python train.py --n_layer=11 --d_model=192 --n_head=2 --n_kv_head=2 --head_dim=64 --d_mlp=768 --vocab_size=8192 --activation="tanh_gelu" --norm="layernorm" --norm_place="pre" --norm_eps=1e-05 --positions="learned" --qk_norm=false --attn_scale=0.125 --bias="all" --tie_embeddings=true --parallel_block=false --init="trunc" --init_std_qkv=0.0171 --init_std_o=0.00364 --init_std_up=0.0171 --init_std_down=0.00364 --init_out_by_depth=true --optimizer="soap_variant" --lr=0.00748 --beta1=0.95 --beta2=0.98 --weight_decay=0.043 --lr_head=0.00639 --grad_clip=1.0 --warmup_steps=200 --schedule="wsd" --decay_fraction=0.611 --decay_shape="linear" --final_lr_fraction=0.0 --batch_tokens=65536 --seq_len=1024 --doc_mask=true --train_tokens=283800000 --steps=4331 --dataset="wikipedia_en"
Each number is 128 + 24 x the weight over its row's rms, rounded and kept within 0 to 255. Layers, rows and columns count from 0. Numbers have three digits each. The size before them is the row's rms in percent of the matrix's.

# layer 7 MLP down (transposed), 768x192, rms 0.161, rows 357-562, columns 128-159
093:115122146088134135102149122108094121116126148103135178139133143136108123116129128124103092100166
108:123087138155091168164106111103133166108116130171145157141156127086134115095129141145150160142109
087:144114129149098085150172104120095144134109166110088121172153155146107130132141132144061112129138
101:150121134189145167146103170137112163135072110146135133138106144084118161141121151123126134140071
100:094115119134102111117144073139102145154136127135136118170112108152114124149155105126108158122107
090:122163132090118131124128087134109110138151145149129115130155089124118125125140086106131165107136
093:084152145103113144151127129097149131071142118143128115154156144118148138167152138110120135111123
093:115123163128143120175115156136144160139109147151099058165109108134111146113089118084178171133133
105:098107125139092120142117138104095158126113149176127135122175134150084126134200147149119129132079
100:152134122149128107108080130078165152099130124140116076159132170127162157095140109105107169121100
091:111139120157132117135183145136141081160122182144132114152123107099120146127120181103089110127126
119:178142127112161146137109097124108152119133127106128120142156120148109153124115143091119154161135
112:170078104103116135150132104141075145097179076132151126123150134175128110141118107142148152165154
081:126104078124100085133121111145134092088127139090144121149144128120123129094137177135112159128115
098:112188130087136096109148130159132133137122146065159120114114124132105138107168170069111126181150
109:111165116129175152133150143128174098151117115138133163134071119126141113159136128125126114144139
094:125138138096147119128123114158106159126146121150108104150099079145128153149144096155110122126119
102:138079145126111152165131103128118124126149115148085104120154135120114104113146128125117144149116
097:120130089104155104138114159111129121133132117160099092139156105141103110102143159099155120149122
097:066136146126136126130138083144147136144138102142150085128099148124133142100135140118136105137144
100:128164126119112141119111105113097141109122132183142134109136153136153099139131146104133117108128
105:118158150160146090076101075093128126122130138104155138140099110122131101113126117151155109111136
091:131144111101109115103119140132112139125101157138159145129133112136148136102105120116109110123171
104:162133123128136081129134093105142095172083111130171122123139111114141173149124116130124116145151
102:127146145156164165127147119141094108127144138118126137156132121161137162126148089136133119102122
095:117100135145089117096094145117135110107138100134115129132157110134137144119130164078098127153150
096:149117134143185140118124152085122180108127113082095145139151144134152111103130082131179101153095
101:120122101128109107106131089134156122150092138113106151174146126146109100111160157111156159152120
102:105146111158100149147108113071156166141117131141152123132137111119113132111097099129171112155163
096:123123129139139084111133113100136157106116107122126147108095097090144169115074140104128127141143
110:149107097117139128156110148129169133148124131102110095117074133092145130115107136147173127131165
118:190117146077127151127096139124147146157119163117149122121104119129115090138156173157126121116168
101:140133152103105159171148134060180163100125113131109093139172148132159126070055157133135155099105
102:118136082105156103110098150112115167128147130147141113118111125123123145132140106081151101127126
102:156136118132150116100123101164125092134122147162128145145073114115140113108086147145113167177098
099:084145108132109098112108139142144139141168127113127151144097169110118175138108102119110145098151
086:153130107120124086124149142112097110133123077192127112131115145123123128144139108099109113120133
100:074134156118125096161125093135150100141132139096153127146117111146094106111131116133077113100180
101:095116124055125134112147131140132136131176113137111155151117127142111126161139119105133121112130
093:086106149116120136143132087112117113125147124148114137109111148129161103108141188132126104113140
102:176092128125101139119113080129138132102165129167120105140141128180098105144163143144126137135170
103:102119106130077133156154113140108136110153168157133096141124156130115098133146155102122091171093
094:117132161141118144110118111089118181099132148103117130125094122144132136137137132160112102172177
104:110095168152103103151112128121159134120157104105110134123146116131098126120131130169108183190109
099:093160088111127127115133166106130136102097152122150145112123132108099120117149142148119117122125
101:155123159115081146061121164112144132119073094141124150092166136123166152161103111135140110096087
080:090134113086136109127178120129158156156123102149119107123144113149123131097156105134138101081140
103:123155105107126122118139136108130188090095122136119165190092113132142125092125109098135129108141
115:103162125128108128158136125121142106100146164096085093155079097162131160098137152142154109150119
091:151153108085134115109131129182132090123071131102136130133105152124154104093101133163118090081142
101:109084114106123135138108140148130114111158159105117170153098105185153088119095109117122135125137
089:172125126135122147163105135137125154120135126144128100114079134171151133106137151123134138134138
098:098119126102116102154136175131128137129143153121122166145184141168122145114065127120076097102141
104:102110108120171125126113154170124092152139114093110113106094136150160113128145107151131192138123
092:081115104103115143100126116135121157121107181096146122099128083148124100117145113159145105108130
105:109119175131137162103116118125110128142115121138118158134100123158128107144145122120111146151140
102:094128124167099119110154120143135124124076111126115135166112083178133104143128135095102133126121
104:145138114138169138167089147149097119153129118090110123149070095138096130115147123127144177128075
094:101139138134114122109150136105159093140100107089124152155125100143118162106124134124085119162145
098:114116115104144126174153146172161129125089124117122147171122162129163146108132100140159156138083
097:144084127134105150093118110174139171137109138137132136112141111106084119136146164161128089124145
097:117079134138130134117137104086102123127101106120157146144148113101063190152129145138123127080115
102:099152110126116141100131132134146092146121127133146131183116140074096143136123170102101152124119
091:180133187157139153110139086134107096159080114094109106085145151141168123116139108100113112123155
100:151093143116136133114123121157116142105122103179186148124145152116169160116108127184121144170158
101:107137146150148162114148121122083164122108143103130139113141154126156135138169073150158120098121
102:147157105138092092137123105101132122145126089152122108151136095152111107120144128134094153143145
099:157094140119142138122148124152141150113099129149153123183144102120142106146152115131140145169155
088:101143124101159114100113100120098141135119133129104157171134154144158109085133148138126104089132
099:105114149133168139094090106118137142137152139102134101112088111142108163146167132121126151151119
095:157144101108127154147130115120168094112083129119060128152147110115182125149153139134125145137142
096:098141143149141099120114162129144144080136142096145112125113144160125189093099125154154122128113
090:126150133157161139170142152113122134124106149138120112157078164124108118109100101093113089123135
096:106163091109132126116112146113105132148189134141101135119123169144097123147112097151126141115093
114:115202130117151172120162140129143151150114176119109121100140106120171182169091082135156108151123
101:158137144086169123128140149088130133126092168117142114106170130115171102162115130139120114142113
096:119160160078113137090167118107122130141127138118155090107114134093127148084094194115095107106136
099:176095124177143123061133108124185113163110104098131165175136150108088150134079121162101127163135
099:141146137140119088125077191123112128123149109135134109087157141114130141113114126083116115120142
093:143108172111099160166127155063148150112141118163100107111134144120125177113122136104178081143138
090:079128148123121175117116127152119117115151132151133127118097100110130122115140176104165114143100
069:172130129155156077130129125104170122129128161112151156110143176135153110137134121128086130151128
098:124114141134139127123152110144133143138120130127129094139094160122120156158153100138130138150151
108:090113126076133141153131144186133145097144122111141158076144150158155108145112119088110144140127
097:143133142159118106121112121151110124128133140135127124136051083140149146127151118168131088141107
096:156145153134146144111130121119127114125137149104117117104169101147147178141091083107068124192125
108:133162130129090084127165120138139145121162114136141162126138138169112110123099109096128117133144
110:120098108113086125114099136139131129143111090090136136151110136053082135119139085138110169122167
095:131170095098130117118153155141112117126114126121117114203119078142120129107191108115104163102155
098:157159101140131133160117183092110095096143132143124136129080150144124113122144152127107131130136
105:144123134094140160158118089129095131142144182115184142110086141114154111111104150191135121129146
095:144135105148124103123155159072095117097067126134070160092145131097090178120151141116118128138123
101:153116125144114128109198114130131140144112127193098155137082116098110116165167119129136116114138
099:106153113144152092143160123088120137096144157126135142158075159138135151137107142134121117127126
109:161111162103158093143104147111088113168135136146124169118157120136094131121135064142159090137138
093:099140113120117130100138151119121081132151115147108102150092121101127158118121100109113094138102
097:148119112111132118145177075133139100122112123123173166124154103115123134180130152117110052150145
117:083164127135095153148095114107148124118143142108158142150125145131101161106147133096099097132134
100:101165077112124131140119089158133126127149159164161109111152126098138083144138139115127092127095
107:140076139149146139083125140137104098103153132112084137096131173118084151156082136112134073145106
100:076107112114080112121128133158166143109084151141130112147117089137164135138132122100190121118105
099:109131160162149087137115132105111071100195063148134153122102100099124133114139108139131117127150
111:155143118150173139069135151131101133121085131137158157080149122159146119170142089106150071119121
105:060154163072132138144180150175116124150107152063157150098122140154110145117107127133123081101148
106:132169116135118140137104067113107134118135122156175143084138148117194163124128153134128115171123
088:148167122173126111104111076132150110101168150114120102126163118150124145115123174161117113134161
091:161111157143147111117123094129131150171104098116151135161120092098113126104174079130113147137121
098:121108121100110161113141144122109130105107131131167127172152133126119114094153160113151144121136
104:128111122178140129143133127151090121131116109149141137116110142109121127111127150196095100133160
099:103127124151132105135134148118126104149099129154118120117119147123141090094115139106161144113118
106:161097189094137112145094149119138126095183108133103097117140140148127117104117115139122117107122
100:145131114070107119150116152145130092105077137139115107107111079152156121127139148104141155148151
091:125137136123099142154188121127126130138148123152131133103147119130154138132162100132128177161141
091:131122128117187080128149147184108167124140168106142101109135114108133108146124104095116110132112
113:137114157118185102133106126164105098131127089117098140097101129150104158124105146102149125097138
108:154094177107144167086122121154129129142169116132127037112127143112113108132109136126121092141163
110:123111123126155094106091153137111109140111130122096087109126125131112113159145092131118179116139
121:116141139136149173109159100087086162138102107117096173155138118150147140147152090116100138113068
101:118135137089132114125173080122170125168125165136163093116157122123143102130123137153171100140177
105:125193107094115159160133114130121112113135114093116162104144181140111168120150161141136097090154
105:171139155117120105150101074124064138132118131067148142189127121088122152128128120094119130134153
101:166131135142126122141064111153129152124106117141128067155095116107127162109095110152137152124143
123:135137125114149134144129115141144156092145119128121130088131084135118198170147109122111150148123
108:131125152154132095131093134135161095093137111101135131112102120124146075147109147164129146127067
098:153145165165139099126146105112117157143116121119148127099137138113148109156094115143113162109150
106:123143095129112145115140150111108148097145101124127149152135133121159095172161108136097123103137
103:149109129182163131130113135145117148166142108116148141151109173159136151127111116139159149132134
111:113084167120140177106174141160182122162154123133082129114159165117093127131107136127148121123119
121:182120161101149136134118143123128147137112118164119077135143151088104075130167145107124138115143
091:138130131141168119141134122137118176153104117099169150160110159145135121142143138161103110109149
099:149080140145118125114111123136125146136092132123139100169124087097178108138084122191151119123173
084:131122115148151139137138088129131076110109091134178109101133136114106109130084139114125154119068
107:148115146141086106118121124092115136125146098148113140110091121132137131155154130111115161149134
110:085120114144146133122112137116106110128125149124121113142099125108134133113112176127100139152122
092:091156125148115124164108138167124104087153115137131150115111149172136103105147131110142114119146
092:119129147107106128139149135139129167120160115180099144135140117155181089109135094112132132141125
111:125115147118118088127107168180101136125154163109143124140147137136145119158117108118085156150130
090:136131131154139119140146127117153117113146099138105177126114115091119155138146105141098110137138
090:187153125105148112132174136109149130126120132137192122091155144124142148143134140143117120088115
099:099058141109125154129126093122139113135140126161158111132109112124099123146140156101147116132125
095:096135110117097114129160127162116081184133151170154103117119152164109124111153140145133121151090
105:175133124131125123134137116109126113132105125149073130115139144119133129117128144148110115093133
094:139138100134081134120085099058105097107119123112108154107148143112121145126127117160150149119102
106:180149142130105100135073110110122102138143146105150111127138136169110160093129135145088146133084
092:106125134153130130082159088143136106198086130148144163159106101121107119152111105168128121120168
092:141109113148153123133117124125156140124042108091138134107135155110081094132097109135141112142144
092:186101163148143144146097124142071175129134153099109148105133160075083150099127109096158117153159
105:122153132101161121123080121131099137112121118131132129125099138144100142123110129153100118145126
120:139127098109122167137120140143153152085095158154133108210152174133153139120125140130114120125143
092:119170142128110139155095113147115147134162157116123087098130125118149130137111107088130112066145
084:136142112139094149096100130148133100132168107160132109136158151110106132107110143126126074125128
097:141132133112126124110153155140104127141141139113111116148107150142120132133126108147116121096134
116:121070163128119127143117151137084159130093136128135128144155141131140155159112142123097124112134
113:188146133129184145098092146129145133131076130151156132121127115110094113126132125102096135154111
111:131124092131145120157101148099138157124136149131142138119124132112118147133117081099162081097097
102:132114156132163125133138147135187123129126122096160121161141133127111123069160132102148166141101
100:147148128156113172144092131123154146132113087100124110126133121099136126160102129158128098101127
107:108124182134127123160109118098146115136118142162152136171123127138120132139143140137154100081112
098:152127110130122122099148136160145127133144125084143103120113126107119142127108116108139116166144
089:153137117133141127148136145147169138119149129125120118120154125122134118143144127120124110099125
105:122077159129131142110133127136168096136140158115167117177115135090124089151124142113139136162114
092:120090133141116141180120117109092142138149106130157101121127115093087079176139125148149147097163
096:132094172117125128122130137102138132090143167158137129133134094158132140129085159125133076129094
088:091117092072141118128096129156117146168145124111111116115117145154109126085164095117142127124148
099:137144113154128130158132151183100092160111150103114139112085140170135114083135119130085138153150
095:117124152147120129141113113120160149151135146121153119127107120122103155144106121116087131140066
103:127084144115140089126154139154118119148116081172093153118095153146127120130158070139104117122108
096:157170117157155164106106148101114130121136129137106141115121115119114116116085154162113163101147
082:168169107167138136076137111120128116108096112131165133135166179106131137153125071093139143145110
108:153084145132179165111106134102128098093103138141188099141141149158122118067172191130093123140133
086:114116111156097157109149129144104138176112136138145148160079091152132099135140112137121148130134
097:132112139135172120101151157159099137125139144125099125090103134111158078137150148124158110174111
089:099152147112156142161139152118080160152132145087138146129104117151102118097153148095129118087116
097:179123119094133152116091125139098184118126110110142118090096126158119107123128122106097110114089
108:096132107149155108114135101120157144141157147127134112183097084192169125064149131104140107130117
099:141161114117156126113147140165136086126120124108066142160152139113170180157144138123162147137095
095:144134116112130151136148151145124147141114128167110119150153144123139148086141152067149108126135
096:135155097174167101143135144147205118129104143185103148112150143132119113127138124150121115157071
100:178111098149104215144113140103130077089153144124116172140128112091118130125134117132149100135115
087:143121149150121054166142131109166085118103137136123186137152135153116126101085139139150128115131
099:140128162099129137125099123129166120146175140126138104122129111099114112137114150111157139125131
089:101099131133114160115159132144106155150117111097164132094086134120145105087076164136138135164126
075:138168066164161076130161120125119101114132128154133132096152180119146121119107146119094104148095
098:127160107121136108146142143121149105126094158122162098112129148081033129114172149139147127129108
089:111142120138167116133140125164134106149079137132131120132116138118157146131105131104130080111094
077:117137136155140104147142134104112130104129156143108178096180129140136143162106158122122166127155
105:093139170131094087120091130109112095149139116142115110176121117145150124144111137116104159110121
080:148131122142095092159137154133143134125098181152139171114153144136113162127141096138128166165069
120:064120090121082151156155122118146110100142145178105147095138109118127145159173097109072099134126
105:111091137101121129108108133106192105097098117156106146113131087138145122101088176145085141104168
096:111155168131135132140084124108140167150126096114167107081118120103102063164125147118114080122127
101:125125141106089142120087117146123109141133139094177078101092125102088133110170125122128112133114
092:149086134122118129168145132110136163150137135149131126116145172120132115143152119127137129106130
108:149093146147120116129078141129184111133141128120142165130102126111149116096117150146109103116092
103:114129108094102157072101137097111156115122150152155128158082188123124114153158150131141106107157
108:163136142139153115156153150135100116083100099209099159150123170091100140138128097126140160081117
091:145166141148096115122126119142071173149140095081113116108136126133125158115125090071112164120127
101:119121118125103153147163160138115151152155102094097171161098124139133119135115088144142089152153
123:129175129123158141138111157169090088182135162148143106126142114147084111145131118136106120105122
107:115122090133153105152152141157093134151121104134089115097106112125095138150092153107170125128117
101:117151109128185071091143134116106125164082110108165117118117128166157106089098140159114113136135
096:139167141152134146168121144115116126134143091117113087118099165094148090141125168127093146099109
101:123131094113150140127099101154099089108119080093107138120142119115135124126141158096132159120124
113:107142137132087107143104125103097117149107110122172100210105138122112144101170169138144190125126
107:069116126112124159121134099135100152110128134142125107119140202143107137116126144103114118074135
085:136116141140092113080135158141148146108126102144095123197173138130105134099172161117142154124133
# layer 7 MLP up, 768x192, rms 0.16, rows 358-562, columns 128-159
101:105105131163104076109145123133144135119122100121142112113112141088139123150073131092140116094160
087:112139159149139120117108173158150118111133132089142128133152131104126140200112135136117160153094
108:063131098141134139122113159129122139119117194112113128154124109129117150126129126104130089130121
099:156135112116135076103159113110113158117153140178106116085151148092162160138156123084091157141157
094:137116112162096164162124148157145099122110134126158141132161128134108132168081108140140111096131
092:124130155138118102113103079153091112074165116127129139117113085142116162108085148129123140106121
093:120110080116110098092096155128142102115092093088086129140130122096132140145142105183129127084107
094:104107123112103107147134115151138123065165150116150139121143140105124118170141102113110121194062
093:117103154153147154131128116178147111119087125164153109133104116096086158121106157112078110083164
098:117142195155111138126110156095156097132112058179161130136129117149078111122144105150151161139177
112:097110093153132127110161106077167138170204119125111153111101132122124151150102133111121145180099
107:130084172126137110170122147120150127122168113096121110173119129152134133099095127098085166128105
088:058133186145088153123109154103107099121109124114103108151153113115125134164102159108128151096140
098:140149115093096104095127112120119139106148103080145146099127105170154123087109151118130139108099
104:122159129152136075102109121143102102151140125120113104180136111137155143112089086108192104156117
089:195102144132104150162143103088107148105113104111123142104142158137126082108162125116119142082103
103:160109154149156103078125114160109145138101062118117156093106100145177100170097133139159166148152
097:150148111146099117112115081178147130111148127122087133126106088095136114137142123153116124129155
095:146097124148095085156132107074150135108135132125144116086136114179103122144106172137099113115095
107:113114138185124111094127161106124110141139109117104138104137131154163118123146144089125091151137
098:114127169130138122098139171144144125137130131094094132158158153128120139124118150096131110170052
100:148174125133131153133171170123099139157151121150184110129139148133136102140090120141194134096102
101:112126134125094140131135166156095088099153115118139163117097089070133114127162101152146151155108
098:148113132110128133120113156151147127097125168118118123093140124107110108181135140086099139110122
092:167080111135161094128148135105114169143133122117105155125135122102102143119163117144141114116105
096:112147144102135091116117157132097110075120169125102164103111114117129128152130141172142150118101
102:142165103141100086144136136122137134105074082117077092163148147137136145134100119112101125110100
114:100136134099138096150146126182138122108085129146136166105123118150078125115127117087097133137130
097:171108155091119126096083139078104111133122114089173141116147125128161130124144114119140123112099
108:119132118126099164132132135152120125109106139142125150109127142091144153129096125181138140106109
109:083125102127097101110147128181148143133142150103154154123137116134127171145136151109102174120128
096:123152131117140143097173115114128109108147134134145154134146089153125106142121138109112137156091
102:113104163092111146113077127122166093121067116127112105177136126157088124125164152158162098105148
108:180162150163145134140120079158148135122128085105130087144158097091141088134144136123134127104120
104:146152155061086118142125135125150146114099141155132143114161130125121125150159102172136120113130
092:138104126126075146136141113119090156156175160053142101113133128115129111126123126128096103099123
100:174135130123084130116171115068141162142154135171102109124123138108156144144157143133140128149075
104:084123098112165143178157105115171101098144128135122140156142106120114147100127137133111163148104
103:090140083157120116126100100150131116169131142147154171149179127150141136135131147084130099105113
100:108146154123151137113120143163082101138163132131172119080134150171144176161145141081089141102100
096:141108109140147104130077106150164145123140075100132134144143109137162169135133132109134081113072
098:132089115115145150170092137145131152134132171154094099128202143115179082117122127121127124117147
096:145138159112143140137109168121164128122133098111144105103129148146065132138090132131138142146081
100:109115169083134111128133122128121122111174116113120146128133132170104143111116098152150151107094
102:165146118152120100120146184091087110112143150108076127156098110114112123132112156139134133125108
089:107141104146135113117105102161096139125118116109125192095125100133183130135142146163098090116147
096:189105121124119119144125137158164054140139101137129104091118138100174150135136195151161095113137
115:108129152139108099138120122117142121080105120143120118131134137174101104095154122173112111092130
105:108107131167137125160098128134162156113152167145151126137121112120109141159162131109132103135131
109:120159126122144128145131128125140152121149090148149130133147130076127128121158159104181125140146
089:104144139098128142153076122115113173122137092092129115135156096115109095115093086076082123161109
097:129133165116118140143145162096089163130130123125096083116166149111172114149154114140098098116131
096:073158142116138120137104085121140139074136149144105139113106136178190115141135136147111132106127
094:113169078114081142163183101159112094127105109097144141135129167120117140125134089092133153126127
105:129093144130157120122136152127128145162142183143111117092129185120116111140071116147120126124121
092:184072136139133166169087112116128141129068120132112124101126108135140125160164115099155143165087
101:114122164125145094124131097131147139101088110137128152115121118125128138138137113131146128064167
094:153142073153137149122130181160103145096181119140136121139139166124166164161111157114112141142111
103:150151130104149096127107114129144126157151156101112069157132089123156103125154166121121151120103
097:153122111137184094116138167109109162124111131139112106094187131153110140111141108125089140133106
095:127153128091117133156156145165147168135141164149128118133135154122104120094145178139131141117127
096:131109096148131114090110154115139099147122159135139173113122111111107140127154128153121151128123
106:141131102136108118120147092116129126143096124157114085095083149155169117100146110132152119136127
103:096131098182087186152098141195126129140170144093111113131114129109127088132131119093131158115117
100:107152141107130098079101142183158109102164160133096169063148149124130144167135110100139152136125
117:129103159120133141095095092133178129106078128127100098144143143130094117140144116118157110132152
113:131101119118085122125161138099141161162133130126129114129087133127131115123122097165118096129138
090:135102116125132109112090115084125078088109115125100104152136104139145146135158143126130142083133
105:123104110102135124125109104122086127097099139110137099126156114108089123115133142081153124115098
102:094110108080160151118145106119107135092079108097083119114150131137114105132144112118148107142086
098:138102092100139114123125189150101157116139171175145131109136121146099139126112082101139117170135
095:128060117136134121102144180135081148131116113101123150092108118136168111133115147123102151121083
094:093121119151120118142132147103149146129144142097138130116102112077147149127132144112114146149109
108:137140087144144164098135115101131129145177193059122103084133123133149145134116163156119123110105
100:099089140126122098153137134130125118136135162141092158079101091142123127128124112109119135135137
105:134113094135141140113153092157134150122145154114113139144091111087105137137134142116115170112143
096:152104089169104115127135132143095135101105163131110159146180085165146125172155096104141140080138
103:179136162144097118121146126133133167089089131138148128079085176100158126131111134124159153083113
094:136174152126168110104134099134119102115094165060157155153134172157130107123157130156088194106103
095:142100139150141114150117119142174165096109090162135111157130155101107125122129076109159106141106
090:120139156133134174121150097142146187128140074140111090131103140105146072164116114098155089104116
105:106102114131123147154117084104102119150109140109101136129135155120118139111109144082150122101129
095:147115145113141117162140146111117113113100118135138102147143141100129100130127128137119139162107
096:158131085133146091102119137132104131083127096157109150096102109115136082150144141174100155105144
101:153138133073126099112121103113172170091135133149155113102105172129113091133119097132124130106098
104:127164125089135113130143186161114165119181113102094096156180130103151179148123181170105200181128
107:135161154154166117142148116108119115175170157093136157148082137163136169152115115118107083142154
098:128145152178092109132135127101141153113163082124087144134153134078145164112104139112152131181111
107:137123095116123126109155158151158133136120133063109095114137158112128148141157140097143113116103
104:155125116098161142131128151136146104105139147157137094132162098093148110122132123108134138167156
101:127105087194160129099126126099123135139127129123132133109168135111095102175194096137099171130155
100:112107175138158182081122141148128155116140122165109135086168150148145110162122132158096135168103
095:146157096117118099135163158119135172125141141135087102133142137160170114142136143114148154147148
097:130142151140115149112121147109140150094113140103112123090105191127100095126117131153160131127093
095:122084118103126131108147133114078139164087152168102100106107112170111140113096143152100115115166
098:145132172129146119122100161159128108164168168150136150150128123103134128113148173098110165114107
108:132121147089097148091124142131089172126142178100137091075104140117104072134142106141150142110142
092:125170160134117119129114144162168115123144098122094085143131108112162115148088120151163174121163
099:142120083146071145115128114161097161145172157149104133144109135118123174170153098180115157152144
100:152168154117111106115153094165131106129140135187169124103147149146110093117096108116128146161127
101:098119126127164072162142126128147127138130174127095152116131184200126135181127136136145114115126
107:098114103107119125096123165146166138145150144143130104079120119148099137105081143090104138157145
100:154126117163129122082166157137152179125120131132140132136140132149124163133110177157113140135112
107:138144142110136139146099128135122151145126134141138090159139122156105124152101086107113140107145
100:127093129146143132100097106143116084079181130164148120153122174169114134123136129111103075163107
095:101113106087091112123124128144091123131110136087130125147135161163100110156127190122127165134137
100:163093135126126106103159104181089135169122141098149153130145111154151134081124125151120099206113
093:114146149100114151086102096112121104126118083139113106106149141110148135152143134111123160080096
090:163104105106096102158094151140125124083138113153140130123123151116097137148131150137123083123129
103:145109162112156112099101164113121092132157100173102125102145119155115140138141114075138103161077
098:083081153105119118122128106167131104135164113141104103148139116108125164135149113146131139135134
094:121094187116126128146124196140125117126113130129106118146145108111161116156131120148115098153141
096:132123124155106122122129096197148122131119138111147123121131080109130134132141169155132136137099
106:128127087176107138130155151087142135075141185108119145146122128121107115104124126143118143138098
106:125158123097089113158106089151095162137112117130150090144195122099128153108104140112116137149141
098:140131159128115126141124154157132163129123112135140149142113132158122151156135105146132116144069
112:099133159147091125127120165160141157127127191133109158129153150135170122136146114129116131120157
101:155077088119089092119153126147133109143124126105086168135160093116170129139109171110145130095088
125:101133094133104136149099133125098117108130100105133137139165109093101121117109141169143135110110
110:100164169124133155111139104125160150118150137140112136118166158094115123138092093138133136161120
096:138139145112105153116138107126085103104124155104168127092145181124170114116134117118125125151070
104:189107143123141167108117112119125127125127173121142129144155119119165094136120109156130114113113
099:096119106084093090128073175149125151098178105121142110189113146102092100135120072164116158152080
085:128168138128135169109113160112139082133106131116129157117096129124114139122093138150122151139093
102:109132151137157154127152148136099111101117128105114173175130166143125133169133103124147114151123
094:115126128175128176118104131130090149090164142118119115169161131168133167152121096137108118135134
125:073110117145073126101156146156107117134100143116146134097120112105082143137101120111135181163120
116:121097169138095079122151148132147132120156148122151111103119166124155128162140103145141118119161
092:147126137168122172149141159134137092108126148114126121120138095084122102134178149176128127156104
097:099172123143099154094138103129115176178151104093152147144132142142102130123141131142113188143122
088:149131121116138092072090134140111111120078127142094078108121143126129155095118126142145095082148
106:150119135120142113145165110145146168134118180133160105118125111133103117125075112150117145116132
100:168091124146150119118119156151139159137151073093179170139132114121121160147083108136097113119147
091:127112095182118092148143132106114138135130096139096163147123091123164159138132117168088156144100
084:115109108102159152100136105138145136090137103123110141147087165126118100122104106169108115124140
110:157107110139137099055118138204130119135115144131106137135141143169120103145115114138133168174137
098:135121093098112168107112155152120085120149133122105078169111133101139114087132145162123134130119
089:072153139113101135142155145103159120109104134152182112094099121128124130115137129124153105168105
098:120117147129133081126131175118115150151097124112136124135136091127116126129151113150099115152133
101:116093157179129164122083135109086097117114148105149151116124115068109129107136151124128133129102
114:140082113148158173137160144143081118126158165162111124139105134138116142161152114120079100150128
091:129140129085167149133133166160088147116122126144154127167150140125147092138106143143175170115097
100:067083110174156092103105116140130146142147119117193134110111187163153098150078130126164104133063
094:156086111177139135162136129099163113109143135119138138123148150097147140114081121129126119136124
094:124164143135114091152114153097131135101131149145066137133176115118116110174114196061149127141093
090:088146089103144097156162099129157127101155098157149109115152122122135150167146140162135121135077
099:118119150137140128135116103147142131126075154109132091140183125131135150107139086119123139106096
111:100164167137134125168152154139160136113096092118125128102160168119138153154096146137149103125150
092:138150169128119119126142110154197169113121120137080184111132123113135110109178111153102127135124
087:128097123139087116085113113096171119116138122126146129101135142159145116143145113123141121123137
097:105150100101117159125096094105123103078123152133139133154101122140142136142151149178152132133101
110:110141145117083126128171142126116117134111103118140129157153112114107176137082116103129124102134
108:130127081084124163124108116119140141133187108102173152137131137129153119128119111119110123114131
107:142137145123130172140124133124179109086106154078146149112128117159121130185095104116115118158144
092:132108129112172116112133157146129136108139131113149127112095137137116138165147120138136124047169
099:151160141128123122093113148100175121111123114190109146110195135122105112136152121139156136106142
097:093114084126111104129123146161164147096099128122171135121130133113144135175121089163152167139124
092:088124138164101142115127125114138106121118143097144094163128127117153149134124086126128118089118
096:134158132134149111124131111124122072139134135120119172131133110137146078136122104158128174138151
095:123156140117139116192149097135078160136127151170149083098153082140168129153150136140125139111141
096:136109124082148111146123155117160132110115098129104150124152129162125114164090116113122141150162
097:133119112152133143152137108102117127126111068085144128133117099121159124097097120153082155152153
081:137157142123135169098116130138109101129121093128071113140157114138168121115140143126112158139103
105:140111161127131145090172124084142145108150085144142109151154151072107128150107166153143105076085
100:125116143082170131128162106114183132116082159146156099130154068129168143075097123161141131131146
102:112109182140115120154119153123089095136125122148162150135092131128102125141100138165112135173133
088:141067137155135104184089139190097124109099115116154164127144143102116110121160137181120090132108
086:134136146092136158151077116132126125121155157134145150140153118089138115117133171117086135155150
094:125113158134138078178159116129077117114145119101148138132146152115103148125148123179115152150129
091:153164136086146145110122139150138096104138140114088143124130157113149121139115174119101065206098
101:166144154160136127093106114128158107103132146149166119061151133124149147169139146139112149125113
079:143134130155140118120172133137092141071125099129109108109184141074114145120116126165138151172148
098:129123101109141171132158121162132137133125156111132086105138106069080132119156099188120152141150
107:137101130153116169115108165108144097105111135113146165096101133139148102127140094135144167129108
099:151125117132128119154138121152136136083125122163133138109107120129118087136115080144088165114157
096:158103145122097081127153113147112135105126117148082163122103103114135104135135132132111132137096
104:123097108127119163148102108122105110072126127125141136114084121090142106131155138139140155154143
095:149067159146123144174122131177158158082153123129138154108105152132170137112101147127130129145104
092:138152084161075183134131113180155142151141136151115117132087166080144113148160114075109117136193
101:137074099167134121122150113120108158122127092101126113175181103091131152132118097131137101127101
094:113127169124105129150133150123135138118130163120096099120137138118125103121154160096207136088155
086:151118098161176176099139147124135107157118179132123147078113099114136094110137129157093161103131
089:149086126105145152123113106121137145134178112145071137142133123175192118114070115127125117130151
092:139121130097124103129085137163130097121163113120118114182139122157092115119114161080125088162143
095:152102170132166133126121120126138106165142140142100148138117154101144074124127139145124101101151
100:111154156119091181128179161098142176114124112123080140097141137112121112110117149101113126188158
090:084106132111082140126117092129115167117155126133122100135135114091135123145096160092153145089156
106:126179107110140128129100144149098144113132154093080127167148155119151139147125137137125138107130
100:097157167105146130147100125112142098148130153157132123107159115095144112121145145134106098124107
091:120097062088158090134147192114115111152134093141126143132145137122138104142125137142123180115137
102:130146117113138115103134097170106175117127169133120096136159181148129128153117130126116139210131
096:116125135128103121179130108126126134105106149109170143129120130076121067121121167149116137125137
103:113153134140103149111078135128140151122107137130120136171149133117122102134120093088111110128108
103:125143133147153145086140122109145077144160099134138136124139155164105128170088173122142081167147
101:142133108148084135137094154151195124139151098142119125144124163099118124148126122123131115131101
088:098097114142137125156126115096128095196117128154111109117123142081119142134158147141120097100102
095:105129130129137146127106160130133131181095125096140112147129110126148093131168138103174141109110
120:147141056123107146118165128150142127115148135121153112102138139135124097170148118118141105097127
111:116125072130083151085163114105090118112143119109131129146114142115145119121153149161105140063169
099:111139171093092143125113111130166163123148156135129084130121088157129123123211154142168138108128
107:161125102150180099130101158147137140133126110108129124144142118160137123131088127138086142137124
096:151103105141098132140149127117155140099113138122139140133108160154147159127097126140128120135090
104:058135155123125111123155080138135113130123145113138142123121140087142090150109131165108199168104
104:115078096128098130136107179146093126153158117113180101105129105140121130118084117094124130154120
095:134147141152148086062126085147130126172141137144134157126125117099130138162082138083122128115125